Part of a small language model's weights.
Size: 9 layers, width 576, 9 heads of 64.
Each number is 128 + 32 x the weight over its row's rms, rounded and kept within 0 to 255. Layers, rows and columns count from 0. Numbers have three digits each. The size before them is the row's rms in percent of the matrix's.

# layer 5 MLP up, 2304x576, rms 0.172, rows 580-724, columns 0-95
101:113107151135127106153123124131100093082140116137112130147140123156129093131196104088081166124149062092171158161126163123115102039112076109075075102165104120126133094156112077143161095134146089178125076102139124167062090108151117156101146080153122140144129128113108135128124089213175117091
092:140067108174181090145116213142096117110128129135139096125086123112136154130182133103106120158062063131178112134138110117102104163155139157127150097149176127173180175098081116156106143080146139122169112114181071193137081144090137126126123146151130121166168164169083132182145106110124090142
099:174121169128090136144163105129102110112132109111112078085126154113101193142136141149106156108149041099106108158173137085156113126169159110136142126067136123180148090127109099103133109063100146144125174134070147160144160124035108236084175139130128161123159114107124104110125142056133050147
098:194140132134163083159136152153116126119117125121115138140162123153110159137166091122083152126135125124182146100119142172112191090127096140090162088150098132089066159193098114198108112068099173130159148137111154103127138109102119159165180087131138170091138148125082118100126099132113128201
098:218154146054149113034152137149195117111125102099114112136076096074177161139083149136095144114123087081145147129161111119120086169114065095112164107130157113145122123162105086152100133159193110102146092149096071161116124158131133102141094098157168137153101145090147100127159113136095153099
101:111090102163137099117083093116147116125108127105118113152090139081089126163072130119134153145116154103148099124103144188192133142170110157095080179176072071104118143084124133067086089127160145140194141102141107113134138101128143132158152102097092171122130134103139097200151131171143118186
099:119108166146086159111184133080121144123158087075115130138089157102148115103081163162083146122151134130164076084115176170115120099104145147196159091105133132166130132116127121103195080098156103151169128111128182134111172130112109104115131115082174091128114144120125138097116168165123109115
099:086119123115154136125165117143179121142107194130133131131129103123149151097079149149112081131093113118089142144098116174149148110081190106137148171091081169166123060123166198092129103092145120145097167085158185068098185110106139131085103128120056083113129082134100148149090101103135080116
100:092134110132171173132159123113134129133144096159157059144118131133194015147134146126153100109125171142147096086139126118139113110121116117111114123078121181088112113065166099154156081111102155187105160101121174133154091196104198138144176175080130121116097187171083174053080154152115123101
099:148166103066089144165124157084064134191180141065147090116138140141114165107144097178117101075081185163094130046188104139128159133080162050139187153115119063076135133125180171086158090115136159178137126095153145126140125092139166099151159141141144084177103113167124159139054141080131113143
103:132099082159058102137144121139114105121137091113098136121127140124120132148128130113134081140114180102169128154126072118177081162151128109075094152042090101139076134182097170125148117086105138208109126121094127159157140093130095126144156133124150159118100152095126144095112151111158133148
103:148106130063142145191175138170098128186170180086108123149167098129131149120129158123118090194082083070090145186137150152087108086135126067053122180083089114156109130131154142173134085177119150128170128118097120126078148107159101119071082131112095124156093171134150088054138128104181111121
102:136121109142080142089169110155141125178123091109125110148149148118113124125147165076099163136094127144139139127132103086183166182126152155152109074125166155143124096140146134182152090140142142077133178154180132174150160144102073171150113074212085137141153136099114162201139133136224131139
091:116128070098129165108186081109097107188070123115134115145183115163133157111160132049152138153142189187109118130116113086135183103121101094135132141110175106160103172149123162116177126109111103120143153139147127161121111165148149171069116157121119162127154150146071117087139157075104109123
101:131106058149095147188129146082115147108160141122119119106204171125109116130150116128105088104169142209145094136197161155135127124167189077171108074110189137162080100138157176198146114145136087097130147151105100083158154136120027171214093121150128113112099118099070130164059127139173087139
098:139174113088160133160125024164163126156095171159136101091131140139139087166146095150129095125136114158126130126060107087148120131098117102147125122150075088120114090150103133138147153129136126070153103076142124120166131139144096088091121076080080090110145113155168077086115117116079114129
094:123120168134110120073126090080126148125141134118157140088165107101136149128156091169151114087078172152123182100148208076129138145092079154132105115135161117153160133168125147128117131131216110141134149129134107120121138147176142144049114137105097116160128106113099130133117135085138129135
103:088151196087150115110116103206155174115152103189123191107081149195123114145121125103157142132161125120138107108148128196150077103174124108148153133137106125116123066203132139142162137102148147130088127134182112130175120117162069165107086122059121071156149148077123160186151116112168099112
107:163145138130076129149064172090118190123099183156148163204145195134107120089095160116175160085158116125100117186124180157132135107115101153108148120140126130161120188132132102105078102138085148138083134110085174166123075121097107167073138151155144052132164163088128128077151097151144103103
103:141134080117168102066137136105139157181156127143140182073165147110113103101120094154175166114078191116112156152126172089156145126126138165148111125161163172150131155096203112132167176120148144098218098112214145141075067128053089078105136192103165080160123137125164184136171085133119176147
100:131102126121116119095164132127111122094151161160093105075183168144128124075132115209068128139071090090152053111110137154115154092139124082099168108111125104154159129083132125155152188156159099106147148164095139122161126127151133125094100078183162075139133154165109140124168149128123176186
107:150121181149170166105130177135122123149140180084132155119158148090201115077132138141129104096168205057091098119146179145141136135087171137144119151139047073192124141121135092109152166129173196090084080133161101126091178148118114119141105117106095067134091140156116115109134116127108129184
093:113142132131099117123126130119130144152144166110120105173140114127139140115150150111114150152144137059097132130089096115163129170100104135099128147156126127135119137134157117145162066159125108135118181157114145160128074101175129109123149083145077090129077106084087100108139166169051107193
107:144095153101129122136139115128058111143177120137096118130105112108117083115122133087134153128102119103121191141138167120161161125132163133123137111129105147131142156144111119126154138153068132121129155190116088127095125119161173156147169118139161106087104069191180107176087109147113121108
104:158135037110097133114083165080114063081166147178142144164119084097120147134114136107129108113128143173130139116118097104111137135128109203138078143174142104148137137167136090142156163112170150080161036103124147173111134128156140160068131117140188143109138131115118170094177137093141155153
100:166123177032124153149138129154113087106137074105119108107096106096107112166094098119168165116107126088141068144079134109158080113185137091091126156177140184104126114145134109152169108097125083117065148110084126181103129149089055114105117094088160129081092087109168143089148065141130118128
099:138154122050134129113119136115105105158086127212067133122115101113179104107093055186108090146123134164124103116154134105133144114171231186079133155100153108114065148158176162140078096148151119093192127123135138095120139178150101058093097143154109159134096099118158170095105116090193168141
096:134170162069144167129099115140165185134145123142118099123099113167135152142093129100079159177172107093115137085143086097143136127145165144130176154131154150122078050113053153120129140125134164145128093168116146106125184116081150184111175172182155149118134107155154158097119087117137179103
101:101059128086176086188093141132163143126087138141148108127031159122147108110145061069103102124104078141106086140148113092111143167116100107116159125181101136099117180137057150124132131113122122113151085100108159123090091084112182122093138135167177062139157125136090074111114128088123172156
100:117152153183150128141169090121098130125097085147148201146140098155150107149184121173072089110112112111088119134103124082114172116081125130141156185073118108100088126086173082119130198107108109132111125102120157163178102178103077141118075128043058139116097123165115125136154080162104159150
103:157081074122153134136098118124076141132159129108075098162138152115167166108180135186118154065205118078086131098149132123129097123125184110153111122126079037145148121124145140141097171089150131111124127160163189153158130139126168150102163139132148131129105131187147159126133145094128093096
103:172184163138191152137134201138145117171090095148111129102130152152089181145119163167124124149152090096145105127077126124140158166132111186100151150127158143156087160119147123096159163164082173112115181063115132160113123174107127127148129170177111137163109074150129170148110131148117084157
099:094076129103091132114141113109085153134128163126124108134174130109177109105150160122100124090113133109122127161101164123130120126099072161142103120139161086089119160103157160093090113149104127130113208084079154155096088101089186137094187115146173148109125134037120156100122136126142067139
101:173108130110085088123102138129160132129124139159070179140125118169110103090149169065020129140037141117171097159131119140147164105117082081160192163096123163138146105199125156063149116136122142117112105105159139071123148079166088154081078168159104107035105107104150135118141056139106113129
098:124124131073094081105142152142108176118123176086125155173152163104068199155164118147100096114129119058143126169137130128130113141112110149160101071121158068093081112102226160154138117141124107145122166175073183181143156100146210128127135162119216112128182089119104159160134053077128120125
105:134097092142097107179112093139186134147160141178119124147129156166129136112091148123115141130102107107147135102141105135081132146181115140071156160169135130136112147113094132126121126155110089083172102092094154139082091114120077151150086113094137137131141119155145186094140098158145157062
090:154110165155068165112090132138101215146107136141148126052075134090116113089078107164131103104100118095127193105091119104154106145147114142152182165136142082141140169106130107102091129132170161133103098133128087117145179092180149144148121122141208084114141146109121095123138139070140117111
103:155132130131166147186072097140154114107153099155115167157135157112120133109132067109154110145093104068142103105129089138133155195175150121086121169073170088156149068138189126098112161135122088110112129086086079142150142107170164124162137121088144178159133130122109196084047153122065136100
099:151128181127170137107158197119065098128156122123137173035107143109088179109107107069126125115135120158136155189116107114084167110128106088123149132131167136176123139125136129169168135188101149099085171100164169180112130094123123108086194135107140120120096200093104094126129164076154164181
099:103114132147174078073118047152126164136186169087126135209112147163223122089110099175142123099179128115110150185132128143171110112109126132118084114127119116147162137176113132096095141123165140120081164089152183139121074113120115113189106126135133137163089123187111116158136138083151142110
098:094135101160116146115097063147065062099101096110106132123118139132161148141154093109084144069124173120067085103159150110147168146192096126076111105165154199100153106161181129100161160106113106183138075156130076149142141173130121105137148099121132164098101148164135119092156181139210152149
100:139097159145085086125133153123104094129110134153108155159086143148154166131135101159174142149137090121119129123168176125119197163108134110176119139133103122139147146122165107113166097108084138128082139173121136116151158130074109170145147212119122110078134158083164105139098138102105057091
102:166123108127135131190122129108143166186114150104167177119162160126123168072128102083078118113082120176124163069025155147166072132119170119156144088159074154085178154152124122078083114170167140103149158107151163115095144106174098151126155091091171094106145122139138157106123094176165122111
108:026090187148128141064122132158136072150114164128148102128116129096113153130126139171111143149090146156108142181095135070157063176149140101102108112119202082137090112132162141146162117136087152160089120116067175157131124142089119150070073163145117091167121164143106146131134159149111082133
100:127112172113078151161069134162113146094111092101102137174185070146081165116165150143169181122110171146132111113112118131153085131141190103137151119135068146162121129093119150083111090070142099100123127132121150121127086113142160061175065125159178176074066123137164108178119176175133200124
091:147134081121121111077137138103152122217153112108193159180120131154164110187146195101110165120123125180144161092096063072145117079125070103130181142098118110177131142092137191097146124143112155131142058124130127173179140121115146210107164082102158100072165137139130127114103131175087161091
101:102179125156156130094126110176145198117084102105167101148087128135106155094149033135098191188149144132187149153117072198162088171164108143133090108162095104148097121147107142096123102147132134172143163067085160105072127162121119150148119140125149140096134127134141154153105113125173187136
105:131147109175106120184131124115168188148110123150158122146107109142159142079188132100135120080081112170126180126127077119093112082127086189155163114138125111163091160155104164144114153170091163086096167129101094134124131113115143102084153131082131110091188148096136099108134140118124089104
100:125141072116095080176148099153158132104096130111125100102140134162149139168137067141132149130115110162125134111125155167167080088137110098069190167173147186081121107128116134113152102117074098164192066089150149089163145148157095176181114133104138106133174135096137162191128151131144105130
101:073121145124105083084081138098063099087086115095120064207121125176148090098150103136092175139130124132163193084156152155092070098129098170084140145127129086090206048147090151115114175165133134138143060151065115114160198125142172137150125160139124128158176111096147178135172079096122105109
101:107120122065134138081114097169084107129140107134132092149119117116084169110137143147113151120112167107110162074133134155169140080078081106099114170149128151157115146188136183209066138113149131137133091159114135142204166153133105155205128168077155190119104171123163153145168118145180138120
096:115139138135165167119196195120084108131106108062149091147185148185092161095097086084183170165140090122097086124096153132101089082088161091155127143109081183135126139124152055121128139110183113161119173099154140157142177145065068147156111121133095130105151120135131162165155179077111138049
097:125157093147083157010109138171118175119163142098163174110109097115097191111103124047116108118172158124160104119109095086170169109185170161144117184176141148156139117123136099129105096136068092125143089078100113197138133115134210163168137117085129144149143089054087093117061103122121079179
097:127119076158130165122153101173105118113143104109171168188168129087116161126099124147143155156131160115116163148093117099175095109132118108113144114108139125136119095085125082058125111131140169107157179078127203110157153087140197108134188070127147141112099108137110087116122084137161151156
102:102121107130094144129196124149148179121168088080121104071137120182121132121131108167141089133121201109144113148099166104147109122126085170109104137183158126152181066120175057160114174110146107127173180139131118148111116126147076112087153106184137150193048102153138082161152103171135153197
102:129121098118159148170119146121120144085134165200097212188139154119128090121124128153149189110131120141118122104082138068171117192100129123126065160160132108164090131167106076102156168166173105200162141077121140133132133138108139086163163155114122151110140201103150090108059118149092142131
086:124166106164123160166130108172120153104118114081099131139085112125141132155118114143105115076078106186133122097201134102118127149135112107149112135167171108123121162110120189126132157127148098166098148107068113150166160134136169163050114135088110151133156115134088087138096182106106173082
109:153130255090132073135066110143148163122123178130162101167146098225076112109096127124134162158133149091075145144179113092156139107144151111144164101136097177113114130120127125202148127108143132155163113147109154115101196107110043155110092181108112123078082169050104182165135131156114105110
103:138143105075089135172084138095136122209149126068138199161110131168118054126143155127178137098107229117102112056098125077164143225152125182085110156123135155135131182108088147189120123177157149109121153107044146169168185096107111107153160068125112139165136201141141141176089196182157143126
100:145063175146106120138051095184143088084127144180134133125095134095087119122186139123119078073133171143107151112120139104111208109133186169098150160158142166122097117109148080155111114128143136081134121152151112105100149123128192137088136110069114131102138127138086148097122172100138130109
098:179099102154053168139109135170123079093117150133134135086095208140140142106117141128141141097165134138160064098205123058096118150119104122108148124094124101113094147142128144132119110105111187079142145152143146165105131091089100092106176114129140164156127111153142102116147099116106136103
103:111094139130104100161182130158149184146119168149124114145130120132128144194140157108154105132093135149061134162051127159109177121122122138134126144160083102192153114155119103129068129093141151188161125090156134134115147164120120134125163155150142145128113183173166170081046153130147088120
101:135106158139108150161100119130109113137157161142133115160150126147094076122143189137133069095142144114160141185170110123147139085089098205138163090138130179124126146095158061081100113097081110079099098069083085171186156110137157134118172102153140177132141067067144064110150148128150100179
103:127111153112107143173150129173126129152146098111123178078167096175151189113156138127069152128116155058174101165197197113129134135081098134095125094111184119080198132138087126128084141160198073118052153157119114062155126144036189091118112122119115104100138125090161107146093152107109160103
096:101136105152148115096155104128117083143108053118124116137154094110090191141137139058200155106161104140104090140158133157080130217146145152190075076160127116107169113106158103136146133083131114116146120169107118022124174159184063085116092155135106147089092184088168151170098092085169154131
098:185154165154133095093146036089126129149123113136163134155041094201090160074124130094146148137173136082155171174147153155128108164196101122071124159080171052132117150143122162127127139154163122131103126156178121130126154150075128141096183075145166087098119165145205147073100163127113122092
106:131153109127178126146156096118126142168152139093137109142188085099124149163139123071181157094140191108089108122117093111146095119103171189149155141097067114119161122141092138105123139114081145215133109116152130152167122111109126122131092139126112158193072093146113102191060104106105080166
100:138140090129179109142160115144152076128092139108121243103139104107096113120120176151169121105145078105100106134132124170101084181131083171132140129157131158142147150057141136126097154088169134140115128113143108101077136148141099128108082078194115192053148077163079170124121116146145160102
104:159122202087151194102138120116109134090129102152129127112187167127077137174107101099104170110149099099123100096117123094130113135178135146106155112160124092126089093146153163185140108101135126079123142126154116149152140186123174129120215157123148129122137171097098140152155088079112156142
098:167141169168111178183154137122116129081032218148107132146127133121086143143130166176153132148110157164138124116101158168207150140168153095099098160111118136125132112131123117132148136116095136128167154078064131209132139125101113172150144039100095156144150155142132129138066115135087127148
100:088109149142108153152059129148147165146108147125125138159111128118123124105054122120116085145103117120129154084128141118154161113095053071136146133141113176151133200085111111091232121054146165092156158151100115103114123145135168135184129120118108115101109195174096127119109138109086115128
101:151152094145116113106128178143087144152147152120109183070185131104065124151112143076059150142114143128139097077146075129155097155179063130065162100117076109107078120127104160132131153163096166092136117112079064131129201153104158120095147154193153162163101173124176135150098163134103192122
105:131167116105119155096100118114073153132149108170115110174163145095155131101134169097131078172144153151092124138118065117079100215175148124167141126134125091105115140098128171085097100114080086104170110144087129093152086211127122091095115144034164148087171106120110136103154143163082181088
094:151105137140108148131129139165138121151136148113086155111100138073096121149109146161175105180130115195168082150131161121141113073155202148127126125189127109113144117120139123194123089105121135114177094103128101095035155074162152200099156052123157160136128138182100111182128123213150127135
102:117121113069133147089098150146143107174135093103104130105155081185135140134112079148135163146124145090156126124138140113128132122090144146132166163161157115126114136187135132128123122133168132109136098106116140185187137075086124115104087127151128074094095109117153139142095127127156161174
105:218076147095094152139153126169060123105110152168108162119159150176165108149064111082141149095146148090159110109117201108125185081069133114124149088151142083107140192110182167152119110099102135129156126164102100181194125092127086144144126134148110174091168111129094083117112126142103104155
102:194138176162157068185110067158168133117107077091158092113150052146102157136123119169146120095134111172103094123123130129142174192112158130145084146117173169137121135124143161126158093099131181114112117104133182083122143132050127093122167074073147171158127152096170128130198167139133178059
098:077170160079100164148127152128124135144150068120121129168099170069145121116062182117170208166120146168126162092153110138158116133120097167145192092105131120142121112139116156087114150090144103126202151127124159113093148130113128125144115158108122128125137153143152145122165150155061080124
096:128133157127142164100083182143148129134202145151142124073076076169090145093142139122197150101126139114148134120129141191103147154134181148123117177112128123199132184136125125094156107115039146144159107086116107164072147155090100153094109107191127123127039152140121155116123101117153150118
095:147093104086086156175119102131062083094137100091110113133123129112120106151160117118134110178162128118122135184116135073153156097171073116084130148154124115158150088139131143112122129118049165185099130145148160083138084121139066127116113124073155181121116101043105142083092115148134091115
101:171168147147153126133163116155192103097099103173144127111109119126182147064211139168122129172057149057153113164116112174108098161123156148135164122112179111154159177124104133098116084160099067125124103166112158147097145202107116154159191120137119111095134164133117171101119154113090161128
087:123186070104092123100147131150117142163092106150124159147140093177124141086129110104074088144160116117158143126138117150108109091099132159135119142128091155175177136094191130136190117175120192141166200194157131152123189107158103169161101168153149115117101128105181115090137182115084031095
103:129174154082102152192098114111158139109182152118135114098097188126186108120161126131161069123066112162126104137089105146184107138071057134168112086180099136147118137170128175174148139113184148093135120134110108096116139142174126146091175090115102174116112151148089137106092126129133148127
104:146115089155130121126100117150060126110167107132129114153073105169070123165153152087057104112122123184078071123153064156144198104058161119051095137154167109112100162137096150108094152118119082169147108138132167131124143127139146127220123135117114152114054165138130107180103114169122143079
100:118193171129104168103138088078125157169136162079128149140172139121170152155123117163153136100185144125152101059126117132138129145163136106187113164105173094090100092155152092150128087136163145200096124173110143140120153105154175160140138083122142153084139139117095096197109118167111109116
097:126143124138227147088149144102155094170166128156146122074123120138106088145131083127155134168107083134122124173116153098101168096159114081127139149094131125144133148086098143139152150211112109217131110120123157182238121127137160144061144061118130114125155084057086130123185147149133196162
093:130164142203106084192133157106042146146186066080122130105126114163121130128106137136121134080156176079056159108109029160115096099143137140096131145106124098071194160165108114110031148151146129153124098175070124098055136181184127149098137154125142087163073167181112080093110175163108117165
104:057110126155119100125125161136107097135090162088107133159164078178074190189090125141088091127104121127102089117106092108100108087137116158153121194177125080112120144132166124183116162122144106113127109128178092103127159128136206125122114182125138118120115081098107100165145117090153144173
102:190108135101074117104133099170074132164106068087153079162176164076097176102097108095133136160149110097143074166192126209086145150149100138085131181095132066139092120174131170114155073151146091090115078119145112095181153092088144065113180091152169093101058140115132119120098169104114174127
101:142127133085135205106211121240132124115111132139110091149179125088154098099146180135120150150178113103154177148102106050130136146158142138078102078175136069110139128100103126099126078110148128159177066137147140169104149080078095156134142067114105174139134121073181126109132189188122073119
092:128117102123117115163182115113121172115146163111108105207129101207102112117155156161115151098151066158121093153150100104160084151101103108133165176067114109143144106117125157107149094153132099071141177173068135150158151112142155186108147115169157141193131118147114139103141064084119146164
100:185091142157165128145083051151084129146103116164114112144126123189153144136131174110113133125180129145064161121163170163149155109127131094147097089133125158120189106100119101129129063151086137154176136181081096165103156140088162125137112133179114133124062138106129130117097104127150126150
098:097116136192169060084129106157112141110175122140154135111133138171146078161111128089182138105082152081137142153112092103120182101078132085120093114143128173124090110145084121189099027096117111166129101148098164137154144053130142182123155107102120054136192134112156132089154154094127131135
104:168119180059149101078128098091107130127154071135112111067170190117151168087132096108134091116212109174049160206124126099125146171055124096047106149157113114170132135157093105164113109164106141107139084123133151169193146161141105115114135118157219133169170135131102163158187103131124080140
115:147142100132160158129116085119124083086155125152132082188160168125137148124121058136122097145106098062167128093069113139107161143169110093180158145113135160158121130184150139132147095107083118090163151187104085181150092165117127088146131107161136174129113196094119130153097118086144066118
103:158166101119115136119125138174136100146129158139139106180059170076135102139140142127056204140123080120152108124111117128091109150097068165171085070112107099105118150187079134145163159079140103130167119149184123096159127100093087099125082144185072126118196116157087199090171114135132179153
106:126104139181137093143147113148176113124121186181131126181083058138143163102107186100100135132123090071110149142199091090117144137113124123108108139142107156164199128197119145156099095142116146107143105106126172130178194153142151063110082160087179104141099146124131153139123103095156076178
094:172107131143145103111101135118158140120141128075118134153141150122069188135127132150156089181104148078169168124116134153074165120121144101120112097136169132083088033101139075179144182127143101089144096105163090114137111104091093144107156189095147134111117111132149117130150128165171145143
096:112136152065159198139083112143145128079160092107129144164081127115134096096178160120103175058130122110118125170052096108076183122092181150148172137124135158109149127134171160085116129126133131062156094064157112098084078072143187114149126065142151124111060149159065150098103103152114069111
098:112060104116100143137155120103082124118126131110141131081107148103133171139144128175086144121103123194128134141164128113142140140076133156118101175134098158161107147102149113122065112125160077125133141167138148078098124169147136126101138143111141120137173092169124135068149128093149100157
094:072174103150152147110121118133127108146072120142165092152128151119102135158145121114129098130093160159077149108159078082105134139110132203139138172118120121108082161093154147097131161139105168157082084154165070132130095145145120146101123124193086069176089107114169128151119130184149110126
091:088138182140110142156117196096166108123141128110136161141128123161142140101095135132115101164056112150133104082146143111165112161159067197110189196135135121089153076121088073109113106156116126108141108156146116069164103117114133146145129119067122069200132110114166081119088131109143071035
092:081145079135161200120130170120192131133134111166119193107112151125109190080119120147142113135152112094115159093114109152099056091109104122153155106122132125105230175151146165088094105130139148109125119160123081142120084126084112127153136074183095150111134095157122120155129174205135069109
100:185126140088133169152140135102150074111103086082134070174110148152101150178104106144103137108142152112149127087122116129038063095148152180167109200150163158157164158132126193162107088118168108117133080139160070084099147132103161155143136093125108088134105150112135111149138130145137095125
097:127142114078113142126140115136110167108115050199125151139255132099169115097083096118062113115119190087120107119136132191100112116117070095169126149164167100117094129053118149150105140212159154084144163109116049133122102154137160151176170171145145107165133090129150110129078103178086114120
087:102163101108109148082105134091065052130117158136054140106153139153121128101085127160125120122132121093134157124103085167110121128107158101135139132135154118132142132082161148144130090100094136106094101090128113107149082167115155141133163186139135216111179096131120039089165141101161167102
102:167185115156072113125104208129164107081195148166104082121156117087070105132121106053129128070078140138147099151151125108065144155157187153143106095083140166163153138143111161125089155062089071114137187104209081094124138158128207156123112118126152145094147122112166136152104151133168092093
096:101144089111112162109131130153184111158143116142121127136121103091173066181113140118087096126134077150115160124119114148198094134066086092174128136095111075153093088174133152089078096135120107101177090102127108091141092157159130136146104085105105091151069166153100118146114209116092160054
095:130137167117123136112105137145143121139169105160119131107102182165091129137163169166098162090116166103107121108134179147132127133129131040090101121148109083159178135137107142159119153147141104179131154138111146155082092170104110110082090145110161128088103135064118129064156128102166142118
084:145159167129125144092133136152077067111123129142123096129121128157143111159080110207161115104122087089120067133192122088126110135097152129150098173139076115167183086147116166101089150155105117118119124185184110104150113134157171166134134090154166184122176103162163096074190124145119111145
108:167133090134081146119179172106095119074120111124138118149096097077134107036162151138128110152121132140090082084112146116160102101143113092118069145099144137095096116182077154165092119116114156151200104129133132126105134106123083202155144117119101147139076121129149165087140144148063187072
103:053180158167101129105161124115129104086121128095156136141089103140149172143136137127151088172192106136173121108208083138100190127162133073159152041103090091100124145185167095169121157128119073175145118128098141145196123187103129115165153137128183112142168143083171079097127141136061139115
102:097189082168118050090115137121143106117094113159086129095098164178134175084101152116138124103099103172092107137112137156151166133141167123158120090131093187121180146155082167101119168132170126072167134076125099091166062202086091152155150119172123063161097122122102066109129154102165152137
096:145149139070175030168132117137150139078197130151147144132150028202109193126151122158140160122125112116061104122156098119110168080167152139114144104126159110051087129121160142133094181129152180173175109187083141135147139089131167139120139123111172085100140134141138125133061137167109094129
101:113118121087130128102151137075089152156107131125082188114112153124121126101127086105130170153145191147150129156102135172109091117167094102120125166169130153128150146129160112118153085095154086162114096130195121125156171172128144147113164170178124053125121113159126195132118159115176097110
112:213092143175096153055079117056161105090118180104184135112122140160170207114133163116159139139104138138132169156118130152119075129099136088055175137097094193123144141102139125142103146114159108087149172159137098127097094096129152151155167136091160099143103129094151141181108103116161163144
103:130116081196092160151193126088193106153109172086104158093147131090177145193134093105143087107143069155157121130146077119138178097177154207102084238089107155149195186088137161148067113067130135139108146133110127177118135148177116139084070144147092082127107131136070153140140107135131133127
097:139121085098168131098092172095151170142155082138092110103131139059147116182166097183114124162142088135108126158079107151105111064121140101106099093148127138085086182091108114125096074068124184084109085081162152140108155156138103148066076135185117177170128162186146096122148126149147085137
101:096181151102160168209165142085151150143138094179169170122164164132082132154120148163167180168105185126136167154157075103130108158135193090133102189122096102161133127117111137075126092145089078181114102131143125162120118074130111146138125173092120133189124156192131189102143106133144080114
102:141084117117149156087137113152140119129121119104127089136149084170144141082140096108124129155165089166186140071109135134151185149130094124138197139126121143150136158144140083114130119107144093115173086146128162139114103144089090091165088163156061120140118082142185108098149098103115120086
098:108167130150121125113086110109124084131144073099197168145128150036169117165135120083156153182138127118139126143095049184133118106156117138166102110122128127107147167118140118100082108131078132107119117142128125097144119129119146172116102136122099149082142139106159103114093130166070152118
102:099137083227102129153079144088174106133148178114124135109109150126122149121139186096135164136118144139111100101170086148140177137178115116148036118095147140125070189154129092122166160182126150190106161109180100125164152156072113103082107128190152097135084150150186153174113129087160088111
095:226116133148175105104127103080152081153095112155110156175159166148127165046147140054120144130159180108118102127193117160134112129057125141133169196102143108093126154153103110128107206185120109145049147099154100172097131122138109156133143128111111070176130127180123168144128157090071156153
105:170166109101090134099126095194116113165109108103103176112127128081156133147151130126094135120106112140084109135137087092096124134172131211170150193177164120144107102085112148103140127133131145101151104156145098166194142153086101091117199144117150144138153094174132057132125071127075117131
102:135084153110150176129112139114128118160073099085107092129130158150053146067071151094162151175130123144119053213119142112124078146096148118103121088054144131152183135087117163093161039200123118142139071096139153151092139139145049083145122157107088137133145126167103140153058110106127130162
098:135167136114113072104121167075148160144134149108147118104160111140118164129140156117140132098078094108116126122199173138156127122097069162136143117153118115109167129135118138098099042077136140041138142149186087149058187103103145107119138203121150138153081116128124139084073135152117086125
098:131078110169149119178116138087105228157163140140081080086133111074106169142210133149104146126139065099165115124101129157069137119124126092141162140068123203174150129130117111171115102114115127132133162097145163092166137189160145128138043058109177129096190139150161185074091147187161122139
105:144121103083085090117093162112208105073110212140113166097198145110111121152154121140138096206127156153128086147119093179119109108184095172107168186137096156150153110148073161146178145120154097130154122155145115126132176151136160179124147092078142140105160145118095149116135113156112147096
101:157148108123162110078119140162117103088114139121105141086155086155118157067191145125136148117108113081120068160107118152131123168164104116116088154183094146144119166127153125098105155142130145120096129133131117165132109146059077138138082126145085029085154123117145122142108167137114106102
096:116140124121152099056172132149139065112083175137133077103175124137171124125165107134118128087072131097103125123130114139154150119091147124110123143128191160169153124143068132087081130134178200141073086136152098072202174162017145151161151112143111186133098115206145135194107132119079108141
101:119161133173138125078129106138105110081124074120156103158141073120181187148112138157141116146077137144076105110092100116133148127135128134127081121163078076155085171137133113186122058058148115133127133117198160146095171143158104145118180151099050154102132183142145143103076120133130120144
106:123132111105087141073065179117162180152102109139141216084150138189103170078114143159126178099109143101163161034123062118149105131064185173130087089154139092146130104158142162172154069181156104152108074107127158118028151112146099166123155095142119146112135147127166148116133125097190106119
102:111125086167154114132077093142191122127156114121139111132132132147163135080049133099169080088178168202099138105119135136135070144161198107153095127047129103077093077096086153155141087075113100085126119121099140193055100080111115096172135134144108171219184121199106100141117114100125148124
092:151099124156123128147093101089165194195108112107147111069148162074124149094122205167103137126085159208053118092138118121177090071104102154103182153112139067153176102042095149106106154163058221143105133158165158102146138145143121091154112123139167084099122125126131135097059099122148113166
089:140146158133084140092085157076104098119144127138121141122135113099138089153136105103173144092118139159131114165153132149088116131144049163168118107088161129091182109208162135106081088129112153125111115182132110144149174134098144152117134115112101125064186116122178069121116186138100136139
088:155172112149140119136118123152115128135126132179120122129091128136190176183133124198095101139123172131105165131133110176166055122115160101085126120116156112125156040144114150111128153155072129119094101102114136062117090135140111125155201124079130123174121105084128151139149103146096166113
093:109173179107081107069178035181061150048120169095130127195098149148190072162139129148092160165138157121095119119109130240194110135082186144175154135134123074096169118116127110143075140118164103120123112123106148140104160160125101147130098157122147187076090184179112085190108090122150110116
101:132123078115068179118154129150212169093151089113149128101139087145143136099135081182114112104130186145188176152108137114187133168134103160085117060148135125133163124139090082098064150146146116124126129141175089138142148145153095077121113067147175108117095122174115110180143126141158158111
098:097104123187082103153154154114136163150202123154126157167093074136082131134176129161134124060105116067162125158112192114063139172070136164133160114144114147135155118093105150145115139103121119135138174097107169100070126128145172122091154134117153080088083112160083147118054173131187158133
103:118156124174124165125151141130142146102068143107114196106182074124122110094102100080175145116112090067057161086132136099210144062137117134169140110135118158162151144164142151177169143084139115118100167096192117094107118144131120154107136100144148109154108244138153100093118185132144149079
106:131122215139142122178159145130099089124036160113163131158084147116142131135132090075134157120150131136148089137127160057126073112152219118152143096099138185141133158160126072067130121183137113201115046110188066162107143068159132167108166121147133117120145091104177117112126126145137154165
104:089167200150130147145156095076111167138102144079129051098138124163146108060110129200101143055153098146116112087137117113103138098081181128105115093065103099140100137155140083121105131111162060142147137089168108103145157114122106153111147145093155129125127109198148175164169141169085156140
097:134114070166096158127066097081172184106091141143141070106128153142185108121169148120103130109178164149141124076164196153109140142080129189127123146166166098165143135103111103147149174158101173120160179132135131109176183097135152089160172132165179111123144162104187163129120105101132112163
101:121131148103161137118165059119102112065123179097101125135154126124126109135159108163155134148188161100089105067102173126130148107106105187117167144123108125106156110167129087168193161154155086155104098116108125156130148114187136074127152154103100171073099139085129118150125126107169139117
105:059118097098146122128094150088090166111060144102114149130093074169111112079126119092097118203146101092163131188117123112109159140142126079125093118096147159120149144119139132167153110090144129110146140162178189041110145054124117097171130116157089135141117118167106151162134114097112139146